Part of a small language model's weights.
Training: a variant of Adam for these matrices, 135M tokens, 4111 steps.
Each number is 128 + 32 x the weight over the matrix's rms, rounded and kept within 0 to 255. Layers, rows and columns count from 0.

# layer 5 attention query, 320x224, rms 0.0587, rows 0-5,32-37,64-69,96-101,128-133,160-165,192-197,224-228,256-260,288-292, columns 0-111
[[138 114 126  44  85 136 146 136 132 112 134 127  94 111 116 136 112 110 137 164 173 140 136 115  65  93  87 149 150 144 130  83 117 114 102  88 147 137 165 156 104 127 180 151 147 173 151 169 135 120  95 100 129 111  66  78 109 113  71 168 203 156 159 123  63  82 180 149 163 110  86  89 100  86  76  94 111 139 165 106 133 143 112 127 149 113  98 124 148 137  96 120 152 155 123 127 151 103 116 102 114 131 165  84  97 164 130 220 138 171 114 149]
 [107 111 140  78 114 150 105 155 131 140 142 100 139 157 114 130 114 126 125 122 122 139 152 175 103  89 117 131 127 135 190 101  95 123  87 128 124 153 113 124 100 136 118 160 128 163 130 154 130 128  99  76 130 147 118 134 126 154 106 122  92  70 117 145 110 107 128 189 169 118 170 121 151 140 109 110 157 129 128 129 154 135 155 135 120 158 147 102 115 130 139 132 139 124 149 153  93 155 148 115 103 123  74  96 132 139 127 181 108  82 174 129]
 [117 129  85 176 178 179 141  99 132  76  71 127 105  86 122 127 163 151 116 141 115 163 103 124 156 128 104 112 146 171  90 133 179  98 105  85 129 137 158 121 135 127 103 144 130 126 148 125 120 122  75 166 141 133 120 142 119 163 135 104  95  95 110 153 123 135 147 129 110 117 126 143 122 117 150 124 163 160 134 148  82  94 175  95 121 131 125 122 129 137  97  85 108 140  96 126 160 156 139 115 117 108 115 126  77 118 145 112 150 135 173 123]
 [ 98 171 103 121  81 177 161 162 141 162  46 112 110 110 165 120 112 163 146 154  90 187 123 133 115 115 114 113 118 152 131 126 131 106 152  76 101  77 203 110 116 127 152 154 159 142 105 135 145  72 107 127 151 125 118 115 138 121 135 151  54 113 129  92 130  80 110 169 133 113 143 115 129 122 116 104 149 103 128 129 164 125 126 174 140 106 125 130 103 133 172 152 142 143 111 123  98 163  95 117 102 116 121 137 151 152 142 147 136  99 137 139]
 [141 219 145 155 135 164 105 148 130 144  94 126 127 114 206 145 138 128 178 139 113 168 102 146 121  90  76  89 156 124 147 140 143  86 126  72 143 147 137  88  96 164 137 153 128 155 145 182 129 130  71 141 135 139 100 137 149 125 160 127  95 124 122 121 104 116  95 142 118 105  62 154 109 132 129  84 177 134 130 162 121  93 161 122 131 116 102  93 143 133 168 146 142 146 105 178 129 124 155 142 134  81 124 132 134 107  71  94 107 102 200 171]
 [140 172 100 115 121  67 142 152 140  93  73 114 117 135 139 134 194 158 126 114 120 151 100  84 125 117  95 119 154  91 122 162 148  87  91 105 141  97 136  99  82 180 119 170 151 103 101 124 117 116 142 150 137 129  92 104 114 128 121 121 143 178 120 136 139 115 141 118 114 140 116 182 102 155 115 117 125 139 173 169 141 154 136 141 130 180 145 124 142  95 147 144 144 142 127 150  68 176 170 155  94 145 137  68 145 142 105 137 156  93 144 163]
 [ 95  95  83 177 102 166 113 146 132 160 124 131 133 116 128 145 133 144 132 163  95 107 108 154 169 110 154  68 167 147 101 131 116 137 150 101  84 192 138 140 152 155 191 179 128 161 180 143 129 116  73 131 109 152 114 149 128 106 145 146 138 140 132 135 108 120  99 158 183 125 141 128  91  84  90 123  90 147 106  99 128 113 144 110 140 132 103 185 115 110 156  96 138 104 166 125  65 135 110  96 145 141 171 116 112 145 121 166 124 134 124 111]
 [ 67 102 117  82 113 187  83 111 151 122 127 142 130  96 105 138 167  98 116 136 181 157 122 164  98 136  94 186 164 124 106 123 118 125  76 149 127 103  90 124 125 156 189 119 114 143 180 161 148 166 154 115 113 135 191 120 114 132 129 158 134  60 173 151  99 136 153 115 140 127 159 153 144 175 185  77 121 150  98 149  95 125 145  98 123 117 202 120 163 206 131  49 132 143 130  78 160 175 203  93 105 142  91 153 109  95 157 137 185 105 128 181]
 [171 190 139 180 101 107 178 146  99  84 120 164  95 108 109 149  71 104 117 127 131 148 141 124 150 143 114 156 115 180 117 142 188  60 109  78 102 131 145 124  92 166 104 114 174 193  83 116 122 151 145 126 148 153 171 134 179  88 133 145 104 116 168 121 106 105  94 182 142 164 134 143  94  97 113 140 163 117 122 152  64  93 114 143 145 103 132  51 165 185 181  85  86 112 157 163 106 135 104 186 127 147 141  93 143 106 179 108  92  72 153 138]
 [157  49 124 114 148 143 131  86 141 123 123  84 117  85 115  73 115 145 151 140 142  88 139 135 144  90 120 133 118  64 124 166 184 120 158 114 158 144 122  42 113 176 152 146 164 175 104 149 141 125 113 108 175 128 127 147 144 104 129 121 138 129 145 134 104 119 166 117 120 159 174 126 111 123 190 101 160 134 180 173 141 146 112  88 132 147 148 183 126 157  57 103 130  99 129 130 145 114 168 158 160 141 134 148  94  51 181 145 131 104 175  95]
 [143 116 117  78  80 131 117 148 153 142 103  79 113 126 147 154 100  59 159 173 150 165 105 194  87 145 186 155 101  91 157 122 117 103 115 119  93  97 166  91 137 122 105  87 147 123 121 151 109 170 127 123 127 195 135 128 113 154 100 129 141 145 134 117 126 126 116 185 126  82 162 120 103 147 143 120 140  92 174 123 122 158 151 136 109  74 157  99 113 162 141 103 128 148 102 191 170 126 103 115 126 141 167 158 134 145 100 183 103  88 122 199]
 [168 118  72 182 113  79 125 117 170 199 119 112 129 129  90  83  97 113 138 123  66 128 141 152 153 107 101 112  82 137 115 120 187 130 153  78 118  89 129 109 104 159 103 126  89 139 117 118 123 129 112  73 163 181  76 100 195 176 111  76  93 103 122 128 146 104 204 210  35 183 112 113  97  78 143 135 126 116 127 183 118 167 139 158 120 117 163 143 174 118 165  56 120 171 124 158 106  84 113 160 138  91 119 109 147 112 110 117 120 112 133 155]
 [110 115 169 107 130 126 158 140 164 138 135 101 139 129 127 120 103 173 109 118 128 156  93 178 138 106 154 150 129 121 153 180 128 116 104 119 135 104 138 185 154 131 137 119 113 154  95  98  94 140 134 136 136 134 132 150 130 134  77 140 123 122 136  88  94 119  96 180 132 123 138 107  92 128 149 140 152 107 120 126 145 127 141 134 117 116  73 148 134 144 151 128 166  87 129 132 138 122  88 116 170  84 127 131 110 125 107 153 136  97 133 139]
 [153 136  92 146  94  80 129 116 108 154 159 130 125 143 172 119 140 112 139  87  77 135  80 134 122 105 172  89 147 159 132  75 137 131 171 130 126 103 130 117  98 120 138 123 151 123 120 161 139 162 155 126 126 152 147  96  92 137  89 150 129 155 151 138 144 132 139  89 130 128 152 127 130 101 111 132 119 135 149 115 137 139 104 128 125 135 115 136 126 128 153 120 135 120 137 108 153 182 129 147 103 130 103 148 111 137  99 129 137 105 103 157]
 [134 114 126 172 149 116 178 109 154 119 122 105 140 185  84 133 106 122 134 149 106 166 106 106 116 106 141 111 119 150 114 164 118 105 143  99 112 136 127 133 106 112 122 145 110 146 126 156 116 126 112 120 136 141 149 136 160 139 137 128 132 163 103 160 125 105  99 162 172 137 107 131 131 127 145 108 163 149 143 117  79 122 127 136 102 134 145 119 128 137 117 110 107 168 113 117 119 137 114 110 152 117 123 119 135 133 130 111 137 106 120 139]
 [109 161 116 150 180 120 145 141  98 121 118  92 138 169 154 138 117 125 148 127 121 169 120  97 141 146 108  99 123 123 134 118 106 146 127 141 114 131 144 139  99 108  74 144 149 158 120 169 122 128 126 103 135 174 138 111 119  86 104 147 148 147 130 136 114 110 119 124 145  84 103 136  86 124 122 116 137 127 151 131 115 185 158 135 101 157 116 106 128 109 126 111 121 140 149 104 128 111 157 157  79 122 113  94 153 108 154 145 129 119 119 159]
 [122 174 115 165 147 162 167 136 142 146 101 131 135  84 132 196  92 137 144 124 103 168 115 139 113 129 109  93 135 124  90 104 114 100 143 122 103 151 125 102  94 135 136  95 125 108  88 161 110 109 136 104 133 155 133 131 133 131 143 105 102 150  99 118 164 115 164 151 123 132 136 149 100 115 154 140 115 130 103 151 119 123 103 155 129 131 147 124 157 134 121 133 124 170 146 113 181 119 131 124  90 156 101 140 131 108  90 116  95 128 135 150]
 [178 181 116 131 149 101 175 125 158 128 129 113 132 130 173 110 131 125 120 105 105 135 148 130 110 117 120  97 146 139 154 138 157 108 135 129  51 124 153 122 113 124 119 154 104 162 159 160  80 140 132 119 116 122 169 117 136  99  99 118 122 133  80 171 121  89 128 166 148 113 150 116 151 131 120 113 170 129 110 153  84 138 147 154 125 163 145 134 115  77  96  82 112 138 146 108 148 144 196 120  99 125 165 137 151 108 126 149 145 106 111 159]
 [138 143 129 152 135 193 142 133 144 165 113 172 156 169 149 142 105 122 107 126 145 134  98 129 126 131 174 114 105 203 170 110 162 119 181  98 153  94 111 126 139 127 135 160 104 119 101 115 134 169 111 178  81 145 154 100 112 129 154 101  96 157 147 123 107 125 102 114 128 159 144 115 127 115 138 178 121 127  94 154 159  94 130 137 121  89 120 101 114  89 109  89 161 114 164 137 143 125  94  67 124 126  79 128 140 161 141 145  85 204 132 153]
 [170 158 119 169 155 138 128 140 155 140 119 100 102 103  94 161 118 113 147 217 123 139 143 133 146 121 155 121 113 101 115 115 183 124 155 125 147 141  67 107 156 110 183 137 107 111 124 140 111 116  71 109 121 124 142  79 158  95 108 153 134 138 134 129 111 146  98 134 138 158 154 141 141 152  92 106 123 194 128 102 122 121 183  80 118  86 105 138 125 139 128  93  94 131 121  99 161 123 132  54 141 158 115 148 116 123  99 116 143 145 167 132]
 [129  77 140 130 120 101 119  60 119 140  98 163 162 139 146  84 132 140 169 130 111 153 173 100 144 140 154 126 177 116 148 113 136 130 113 166 156  92 127  91 144  82  78 135 130 136 105  87 120 132 110 165  93 129 135 153  98 114  91 145 107 104 148 163 123 122 115 100 130 163 133 128 148 146 173 141 192 176 117 103  94 106 184  98 165 146 125  88 123  97  98 131 127  97  88 133 136 162 134 199  88 164 105 132 163 146 156  91  99 115 111 116]
 [143 184 110 139 112 135 132  83 112 119 116  93 150 147  48 124 134 138 173 126  95  78 190 149  91  99 116 155 127 144 113 130 131 136 108 134 192 177 130 154 104 119 123 103 147 141 120 124 151 150 179 120 164 161  88 132 112  77  80 161 121 124 140  94 151 111 146  90 142  84 103  91 158 148 159 114 162 117 138 144 135 202  99 151 104 121 169 142 185 137  69 147 138 117 136  86  87 106 133 147 140 133 108 115 204 104 157 152 128 118 137 193]
 [136 170 128 169  92 111 120 137 161 144 130 111 139 148  96 166 138 111 150 169  71 160 121 175 141 129 134 142 110  95 128  88 106  83  80  85 188 129 190 124  57 126 214 136 126 120 139 159  96 155  72 155 110 164  81 143 132 134  95 106 101 160 114 156 108 122 137 110  93 133 132 124 114 107 140  92 145  98 170 117 129 154 130 121 102 143 141 123 151 138 176 125 111  80 146 180 141 132  99  84 151 134 132 153 120 180 133 101 149 110 153 189]
 [152 190  57 136  95 124 119 116 131  73 127 108 151 105 120 109 154 101 139 111  84 123 117 172 173 105 132 134 172 185 153 132  83  82 141 173 152 131 115 146 116 151 111 102 101 172 175 161 132 145 153 119 103  87 129 101 102 137 144  94  88 143 144  96 106 146 145 172  89 124 116 135 144 161 159 125 104 135 116 157 163 177 127 124 131 130 142 159 116  99 132  77 151 107 148 131  82 150 137 146 164 138 108 174 108 101 118 111 117 124 154 109]
 [146 103 152 110  74 128 131 145 136 116 115 128 138  98 162 166  80 177  91 137 128  90 144 179 124 132 166 145  99 148 135  99  96 132 214 127 158 186 122 175 153 139 114 163 121 155 198 101 102 101  89 141 105 132  73 103 120 114 112 129 145  99 111 128 148 145 155 158  86 150 131 188 133 166 117 115 116 157  71  93 134 103 138 108 139  92  99 115 115 149  59 109 132 161 113 117 146 129 103 143  88 142 102 136 133 130 147 133 123 145 167 140]
 [105  95  93 160 116 161 184 135 106 148  91 177 110 161 152  82 122  67 117 120 142 174 106 141 118 102 164  96 106 144 110  87 147  77  84  89 139 106 143 112 142 176  83 136 121  92 149 169 151 157 132 129 103  84 158 120 125 101  94 122 109 161 169 154 162 125 157 166  97 136 130 158 165  72 136  55 167 168 170 118 104 127  62 149 124  92 157 138 132 101 155  83 207 131 156 177 124  98 122 151 103 138  99 133 123 129 145 112 126 143 101 168]
 [142 166  88 129  93 103 145 103 109 120 102 134 103 142 169 151 150  88 120  99 155  73 147  97 172 121 133 125 105 170 143 163 134 115 145 156 165 113 169 115 115  78 165 103  98 118 112 137 160 136  86 119  74  96 115 173 120 126 182 169 121  65 123  97 144 125 120 162 139 107 141 127 107 152 137 103 140 125  97 158 188  80 128  62 110 186 133 107 125 159 133 192 126 140 113 121 114 207 149 131 104 195 139  63 158 154 119 142 113 104 152 111]
 [199 146 147 120 112  85 139 110 108 163  73 136 125 163 114 126 125  81 145 102 155 110 115 132 109  86 180 109  99 125 167 146 115  76 153 132 131  38 148 163 130 110 126 117  82 103 127 147 141 132 140 142 116 117 109 141 144 134 121 123 100 100 168 134 114 112 173 102 102  89  72 114 133 167 141 116 129 101 141 132 171 132 134  70 148 117 111 143 160 105 116 123  84 126 127 151 120 140 129 170 121 137 109  52 110 152 150 152 163 135  80  90]
 [171 154 137 111 112 180  98 142 145 103  74 152 128 142 120 150  66  91 122 114  61 141 128 140 165 143 151 140 130 130 127 138 118 111  83 117 159 139 111  91 108 119 122 138 124 101 129  95  94 156 134 126 132 142 127 171 107 140 118 110 143  69  37 152 145 106 148 121  78 121 124 164  81 109 153 150  99 108 123 108 124 139 117 110  96  97 134 173  99 141 142 232 119 136 126 116 179 114 103 150 122 132 156 152 104 110 127 120 119 125 147 156]
 [141 106 113 156 112 104 138 156  97 126  62 182 111 156 104 115 112  40 131  77 113 105 113 114 181  86 153 103 153 148 144 126 127  45 134 133 174  90 105 136 107  87 167 135 120 145 112 188 181 159 127 109 135 123 122 162  53 168 113  87 154 125 186 150 155 124 170 111  90  91 130 124 102 161 138  95  81 130  41 134 148 161  85  81 118 160 150 143  99 100  77 139 148 100  78 169  75 123 177 152 103 131  75 132 131 171  95 164  84 130 118 126]
 [114 134  88 111 120  59 146 165 166 108 133 175 107 116 174 131  85 110 136 137 150 136 106  81 128 113 101 143 150  88 170 113 107  99 150 109 123 131  58 111 132 139 119 164 103 123 154 149 136 145 112 143 133  76 141 107  87 149 147 130  88 145 124 147 169 134 125 151 143 115 103 117 138 120 117 117 129 141 121 148 140 151 181 141 127  98 125  96 112  74  80 141 161 151 130 131 136 115 168 105 174 136  86 163 171 156  95 173 113 132 140 137]
 [116 146 135 135 122 151 131  75 163 170 139 184  74 111 130 136  92  93 139 125 129 115 174 155 132 132 149 168 163 131 158  99 123 139 158 139 115 158 102 120 122 112 106 165  82  89 134  76 111 125 138 120 150 100 118 192 153 132 113 144 146 124 116 109 113 102  98 134 106  94 148 122 116 133 119 119 106 145 142 155 127 115 156 162 103 192 142 130 102 164 124  88 104 166 128 154 172 161 155 133 145 122  87 185 144  99 156 105 125 107 132 119]
 [146 169 117 142 143 131 108 135  87 101 115 167 125  79 171 165 110 108  97 161 147 103  98  93 145 106 107 149 131 165 133 170 128 101 111 114 146 147  94 143 102 144 124  65 123 159 147 107 130 147 176 109 159 117 121  94 165 142 161 136  94 122 133 117 137  98 119 149 163 149 115 199  94 135 152  99 126 182 108 148 107 107  68 124  88 135 160  96 154 159 160 128 147 141 116 148 108 189 130 114 187  71 144 122 138 180  97 118  71 127 153 130]
 [139 136 139 143 129 125 128 110 132 148 142 125 117 118 148 112 137 103 105 122 138  99 124 128 139 139 151 140 160 142 124  80 126 104 111 121 120 105 142 124 140 137  94 142 157 164 141 109 108  96 153 155 146 128 135 144 133 192 119 137 125 124 177 119 124 108 158 152 139 117 123 110 204 105 123  98 150 110 101 142 127 123 108 105 116 128 153 131 165 100 138 135 126 126 133 115 117 108 113 107 103 154 115 113  81  84 123  96  84 142  59  80]
 [176 146 133 137  96  72 104 105 155 111 130 163  87 142 159 143 140 149 184 182 117 146 146 123 134 185 136 118 171 101 157 131  92 122 137 159 132  77 136 118  75 162 134 157  88 102 167 147  81 149 135 113 172 162 154 120 168 147 127 150  98 105 112 119 187  61 132 104 149 160 140 133  75 145  64  82 133 145  83 163 104 121 140 128  98 148 136 158 144 109 154 115 152 114  56 171 139  92 175 156 174 133  93 150 137 197  87 136  75  96 141 154]
 [108  66 118 130 138 113 126 144 153 114 144 108 137 152 160 113 139 135 135 164 180 171  72  82  93 137 111  86 116 123  79 146 134 133  99 154 143  99 138 141  74 185  70 119 116 167 134 129  96 158 155 138 160 151 142 142 106 100 147 163 108 122 149 111 168  97 138 139 120 159 153 193  93 120 147  99 115 156 131 126 112 124 113  93 142 155 104 111 168 133 166 138 137 145 148 187 101  84 152 110 141  93 131 155 131 144 118 190  89 115 138 160]
 [ 95 108 157 125  84 148  74 154 137 111 146 124 153 140 125 149 116 164  81 125 169 137 125 168 176 146 122 134 123 138  74 148 160 135 133 123 108 123 154 122 154 110 156 168 119  68  99  89 144 180  82 110 128 185 104 110 123 101 182  85 147 173  99  93 132 149 130 124 108 134 117  84  49 111 127 136 121 123  78 111 142 122 172 112 165  89 114 162 106 131 156  72 126  98 112 186  98 113  80  74 141 133 126 111 131  81  99 168 228 167 125 136]
 [ 97 130  99 114 112  86 160 151 167 155 129 113 150 135 112 126 107 118 143 147 120 100 105 116 142 101 152  70 130 121 131 101 150 113 140 150 114  49 162 120 135  85 165  78 127 138 136 159 113 132 112 128 122 162 134  66 204 136 184 182 138 112 110 116 153  98  96  90 116 148 122 104 136  77 107 110 123 156 168 149 137 143 171 142 103 126 180  96  80 137 159  88 245  91  65 133 158 119 153  71 116 123 134 138 134 149 116 147  97 137 133 164]
 [141  71  82 157 171  72 186 113 194 139  92 151  87 152  99 158 120 130 146 119 124 153  45  68 119 129 122 152 138 167 124 138 169  54 142 112 130  82 167 145  99 163 108  85  69  57 130 124 135 120 122 120 121  90 138 119 171 109 139  95  89 161  99 160 116  91 148 183 163 138 117 136 164 112 153 129 121 153 128 194  91  85 122 161  77 158 170 143 143 130 175 136 107 173 102 121  58 172 192  49 148 170 143 120 134 107 123  92  38 115 150 149]
 [117  85 112 143 160 138 125 140 107 147 134 123 106 165 159  88 119 122 172  89 170 140 149 144 126 129  89 140 121 110  82 121 135 128 100 121 119  98 127 154 113 149  77 109 134 109 116 144 164 151 146 144  77 106 157 166 129  87 127 168 133 119  80 147 124 154  97  86 140 132  91  94 156 127 112 145 152 154 160 117 162 103 105 156 129 103 106 103 130  90 135 170 138 134 184 102 128 130 107 119 101 119  91 142  95  45 155 116 111 121 129 112]
 [116 107 119 120 119 148 131 123 198 132  95 126 133 177 161 121 113 123 167 136 141 140  90 148 146 126 157 144 123 108 135 135 190  88 145 152 139 116 137 205 130 127 120 113  83 106 102 148 138 120 108 100 101 182 148 102 132 150 101 151 151 115  93 148 103 135  95 111 121  97 146  89 104 156 101 156 114  77 145 185 150  89 121 166 143  89 137  85  87 138 128 160 163 108 149 132 133 169 132 127 172  90 121  81 146 149  78 126  73 112 124 195]
 [140 128 117 178 173 130  77 120 121 121 126 123 125 139 187 117 125 110 173  57 120 105  90  91 174  84 126 155 136  74 130 108 180 135 110 176  97 128 149 138  84 135 103  89  85  96 181 149 122 193  93 106 118  77 120 138 100 115 166 115 125 138 134 203 142 118 148 156 144 141 110 172  79  91 222 152 122 121 165 154 164 143  75  97 112 132 123 109 127 126 154 123  88 188  97  98  53 103  94 157 138 109 166 132 151  96 110 109 122 111 107 130]
 [ 98 134 191  90 125 160 120 109 111 162 120 156 144 142 152 150 126 162 101 134 178 154 179 143  99 146 162 196 128 125  73 123 171 122 140 111 160 180 135 144 127 111  88 185 145 110 159 139  93  66 162 126 138 133 122 123 177 140 140 137 168 132  87 118 141 137 132 134 109 148 131  91  99  95  98 141  85 145  98 106 125  58 151 126  81  88  90 117 152 109 165 108  68 107 127 175 167 118  98  99 134 202 133 134 139  76 167 130 172 142 103 135]
 [156 136 110  91 123  99 141 146 117 119 131 147  87 145  96 102 116  42 148 106 194 116 162 124 170 113 139 186 120 160 132  72  99 115 114 161  96 109 132 102 128 138 167 143 141 120 135 126 136 175 101 110 125 121 141 106 178 126 217 108 153 112 202 108 104 101 118  84 134 117 137  98 144  64 101 104 128 120 156 128 146  93 135 129  78 123 166 126  93 101 199 138 122 142  99 135 164 166 116 158 187  89 156 105 170 152  98 138 129  89 146 164]
 [123 144 118 144 202 139 119 163  93 127 142 103 133 131 127 136 141  96 131 126 100 191 115  72  95 150 112 119 138 157 102 116 156  83 165 158 141 122 164  74 132 111 112  98  97 137 107 121 135 113 108 112 138 118 143 133  91  83 142 167  95 156 154 142  97 117 159 134 155 162 157 125 139 111 122 117 141 151 123 130 116 131 119  95 107 143 135 145 137 180 131 131 100 132 144  84 108 112 142 138  98 159 180 145 157 143 145 143 126 177 142 105]
 [ 60 172 162  90  79 125 117 181 112 125 150  82 125 101  86 117 154  66 104 120 123 136 141 167 131 133 118 117 139 173 140  89 162 173 148 170 114 200 129 125 163  51 115 164 141 111  95 105 190 129  92 149 103  96  97 185 124  87  93 148 103 116 103 122 140 149 108 110 137 141 166  90 138 167  80  60 136 121  81 112 143 126 180 136 202 110  51 109 143 161  46 123  61 102 121 116 138 137 118  81 105 141 151  93 126  84 161  81 170 151 123  92]
 [126  86 135 145 146 134 111 107 110 118  88 175 115 205 164 103 134 117 100  95  98 111 134 123 119 117 111 158 126 145 109 172  94  91 130 135 157 143 109  65 115 130  95 210 135  98  94 128 141 168 116 120  79 138 159 191 146  97 106 135 137  60 138 102 138 131 173 134 149  96 131 137  99 159 146 126 160 140 101  95 120  91 115 136 158  82 123 181 141 133  98 141 127 128 142  93 120 143 120  90 122 103 113 123 163 147  66 160 155 102 124 166]
 [111  92 184 114  69 185 134  69  89 162 167 100 139 129  98 142  92 172 103 143 160 137 208 165 119 181 146 120 168 113  60 113 141 102 202 121 151 121 104 120 156 119 103 142  61 182 130 141 120 138 128 148 123 174 108  87 165  81 178 160 116  64 137  85 128 132 115 108  95 151 110 118 143 121  47 105  83 138  60 168 102 133 232 100 101  91 123 163 132 128 121  58  76 195 160 185 101  66  99 116 199 111 134  78 190  42 143 196 177 130 114 113]
 [127 175  99  41 133 127 183 159 160 140 133 222  66 140  87 134 151  99 140 174 182  77 140 147 212  88 215 133 226  99 191  38 115  76 192 156 127 176 153 135  86 118 145 128 117 157 143  69  84 125  99  78 124 168 208  79 241 164 159 199 107  66 168 124 104  74 128  94 125 176 124 137 109  70  43 132 149 124 156 218  87  73 121 144  67 127 166 124 119 127 126 107 131 116 131 123  73 127 162 125 145 146 165 130 127 167 122 124 102 125  75 121]
 [109 125 119 184 222 211 118 119 177 150  68 111 144 118 171 160 158  65  86  65 148 139 109  74 119 108 108 125 147 148 122  94 106 159 160 144 151  93 167 186 103 138 116 109 103  83  80 151  70  93  94  59 128 149 157  74 114 163 141  11 122 138  90 146  96 133 136 120 111  37 150 148 141 140 144 128 128 128 143 106 105  55 178 125  83 166 135 129 105 160 160  89 119 195 174  75 112 197 148  64 178 163 201 129 183 111 153 142 103  75 108 163]
 [129 124 143 117 142 159 125 160 176 132 160 157  99  94  85  67 151 121  95 145 147  61 163 186  80 121 171 177 105 214 172  93 177 137 157 165  91 113 170  97 153 124 149 148 185 140 136 139 145  73 134  89 147  97  79 195  80 162 178  95 131 133 141 109 205 127 163  96 103 110  98 152 197 129 119 138 140 130 156 132 131  94 109 100 108  89  85 198  43 131 139  94 157 119 194 147 124 146  56 153 136 125 108  91 107 102 108  99 135 146  70 138]
 [ 84 100 113  79 131 157 112 101 180 109  88 185  84 117 172 175 149  94 121 145 108 101 153 189  44 106 180 188 105 109 199 152 169 131 166 100 126 142  62 128  49 121 178 225  75 131 146  96 104 149  71 179 121 211 165 139 145 119  38 125 143  57 145 196 135 163 155  83  66  75 177 112  62 161 134 109 158 119 230 142 127 166 155 140 155 143  78 150  36  72  75 195 101 101 108 198 127 178 127  60 126   0 117  98  88 140  53 119 130 124 148 142]
 [ 82  73 237 113 135 146 153  82 116 142 150  99 150 126 151 191  57 166 114 120 210 123 162 100 160 189 177 112 122  46  80  84  66  87 186 136 213 130 140  95  79  77 149 128  50 134 169 147 149 109 184 160 120  77  33  60 191 130 172 111 162  67 128  80 116 176 163 151 154 115 111 105 166  50  58 171 130 121  79  81 145  98 193 110 100  51  98 127 200 124 166  92  86 219 157 152 131 116 120 202 250 111 114 151 150   0 169 215 155 107 124 124]
 [111 168 123   0 130 142 143  89 172 166 125 161  61 147  25 113 172  64 133 169 159  66 104 150 202  65 255 184 192  58 197  56 136 144 194 142  76 176 118 142 108 111 143 139 117 245 155  60  93 159  92  42  82 170 190 108 252 158 208 116 142  56 146 161  69 108  89 110  97 153 187 184  77  76  62 145  99 147 148 121 151  46  77 124  68 153 184 202  66 121 158  99 115 105  78 125  68 169 162 119  92 120 135 102 109 131 102 103  83 106  67 150]
 [148 118 169 216 166 131 165 108 180 191  59 201 157 164 150 171 225  75 155  78 138 157  49  53 123 179 146 137 126 124 117  60 107  88 215 186 163 135 188 119 138 112  85  89  53 117  17 180  75 155 102  30 156 115 175 101  43 112 133 114 133 132 123 175  91  84 177 127 123  43 123 114 119 113  84 121 178 157  71 131 175  89 160 143  84 124 112  89  59 117 179  55  45 150 153  74  68 172 140 115 161 137 152 116 127  62 213 157  51  65 110 121]
 [125  49  84  82 143 161 136 147 146 157 124 154  81 123  79  71 116  72 127 178 125  81 158 157 146 111 189 178  63 237 235  78 248 168 155 163 116 138  86  88 199  85 104 183 196 126 106 192 184  97 124 138 123 105 117 198  67 151 121 188 161  61 183  92 158 105 199 103  84 138 144 101 228 134  44 102 119 112 128 221 152  83 181  63 111  69 119 110  77 167 103 115 209  62 121  88 121 133  66  98  78 151  96 169  72 103  96 113 167 162 133 128]
 [ 47 128  95  41  76 121 108 140 112  83 113 146  83 224 142 175 164 114 156  91  83 100 113 138  91 129 181 178 132 116 155 134 143  87 125 166 127  85 119 148  56  99 116 233 105 109 155 123 121 152  48 196  76 230 189 149 168  75 119 117 114  49 145 171 131 167 162  89 126  55 183  67  66 157 153 112 192 101 194 156 132 176  48 162 127 177  27 155  41  42 127 133  99 157 163 189 163 147 164  87 204  33  68 102  78 116  35 127  86 105 116 124]]
# layer 5 attention key, 32x224, rms 0.0565, rows 0-4, columns 0-111
[[ 94  86  86 128 178 150  96  56 190 144 149 107 141 103 113 140 119 228  99 109 121 104  88 101 162 154 139 149 106 103 152 159 115  94 165 142 130 133 127 120 142 151 145 135 110 120 121 137 156 115 113  86 115 144 111 109 125 140 178  89  96 141  96  85  95 218 136  93 170  93 100  98 120 147 150 104 120 146 102 114 200  88 121 110 128  76  74 162  66 132  90  85 126 134 162 164 160 121 156  89 163 135  73 167 140 130 114 161 152 170 105 106]
 [132 164 153 165 157 156 207  91 175 208  59 133  72 156 104  94 111  73 139 116 163 129 160 119 111  84 141 167 141 138 141 161 159 137 146 115 190 126 176  92 104 171 180 136 108 173 144 138 118 109 152  58 143 101 154 107 102 133 122 178  90 124 172  90 104  97 111 153 148 174 124 129 123 136 159 106 107 175 147 102 119 154 176 136 117  89 153 146 109 149 162  96 117 124  93 163 111 102 111 125 124 131  89 136 169 106 173 144 138 122 150 183]
 [ 87  85 101 161 151 135  98 156 109 148 141 203  74  96 160 152 143  45 119 131  81  88 158 131 114 148 121 122 105 170 128 120 146 145 120 162 108 154  72 116 125 106 138 114 133 193 166 105 140  97  79 136 113 152 171 112 138 157 134 116 131  86 175 147 112 122 142  74 185 133 139 101 126 121 112  86 148 182 157 197 109 140 167  75  93 103 124 136  76 162 132 186  97  94 120 140 121 165 159  95 150 114 130 130 114 126 129 137 105 171 125 130]
 [127  93  85 107  86 163 154 168 132 183 125 104 136 112 107 129  89 122 100 165 214  82 153 131 128 110 174 202 149 183 158  77 143 128 138 114 159 149 126 174 112 215 126 137 124 129 156 116 135 125 132 144  86 176 117 138 216 126 165 172 147 119 123 132 118  89 125 105 139 166 131  98 139  90 128 114 102 162 141 170 153  55 138 139  75 129 129  98 171 145 122  51 130 118  82 149 112 174 128 140 100  43 193 134  91 112 118 136 189 147 105  78]
 [175 162  78 133  92 120 110  67 192 136  55 140 145 156 109 168 154 117 126 151  93 146 136 147 119 152 165 182  80 118  93 158 147  87 137 113 125  90 167  90  71 154 145 143 111 138 157 131 104 155 127 133 129 168  63 137 131 147 143 114  83  88 116 127 109 137 123 114 105 124 152 145  39 140 131 209 105 137 163  95  89  99 121  97 104 131 140 148 137 125 160 135 117 146 148 183 136  91  58 137 134 109 103 154  71 185  79 127  93  97 130 187]]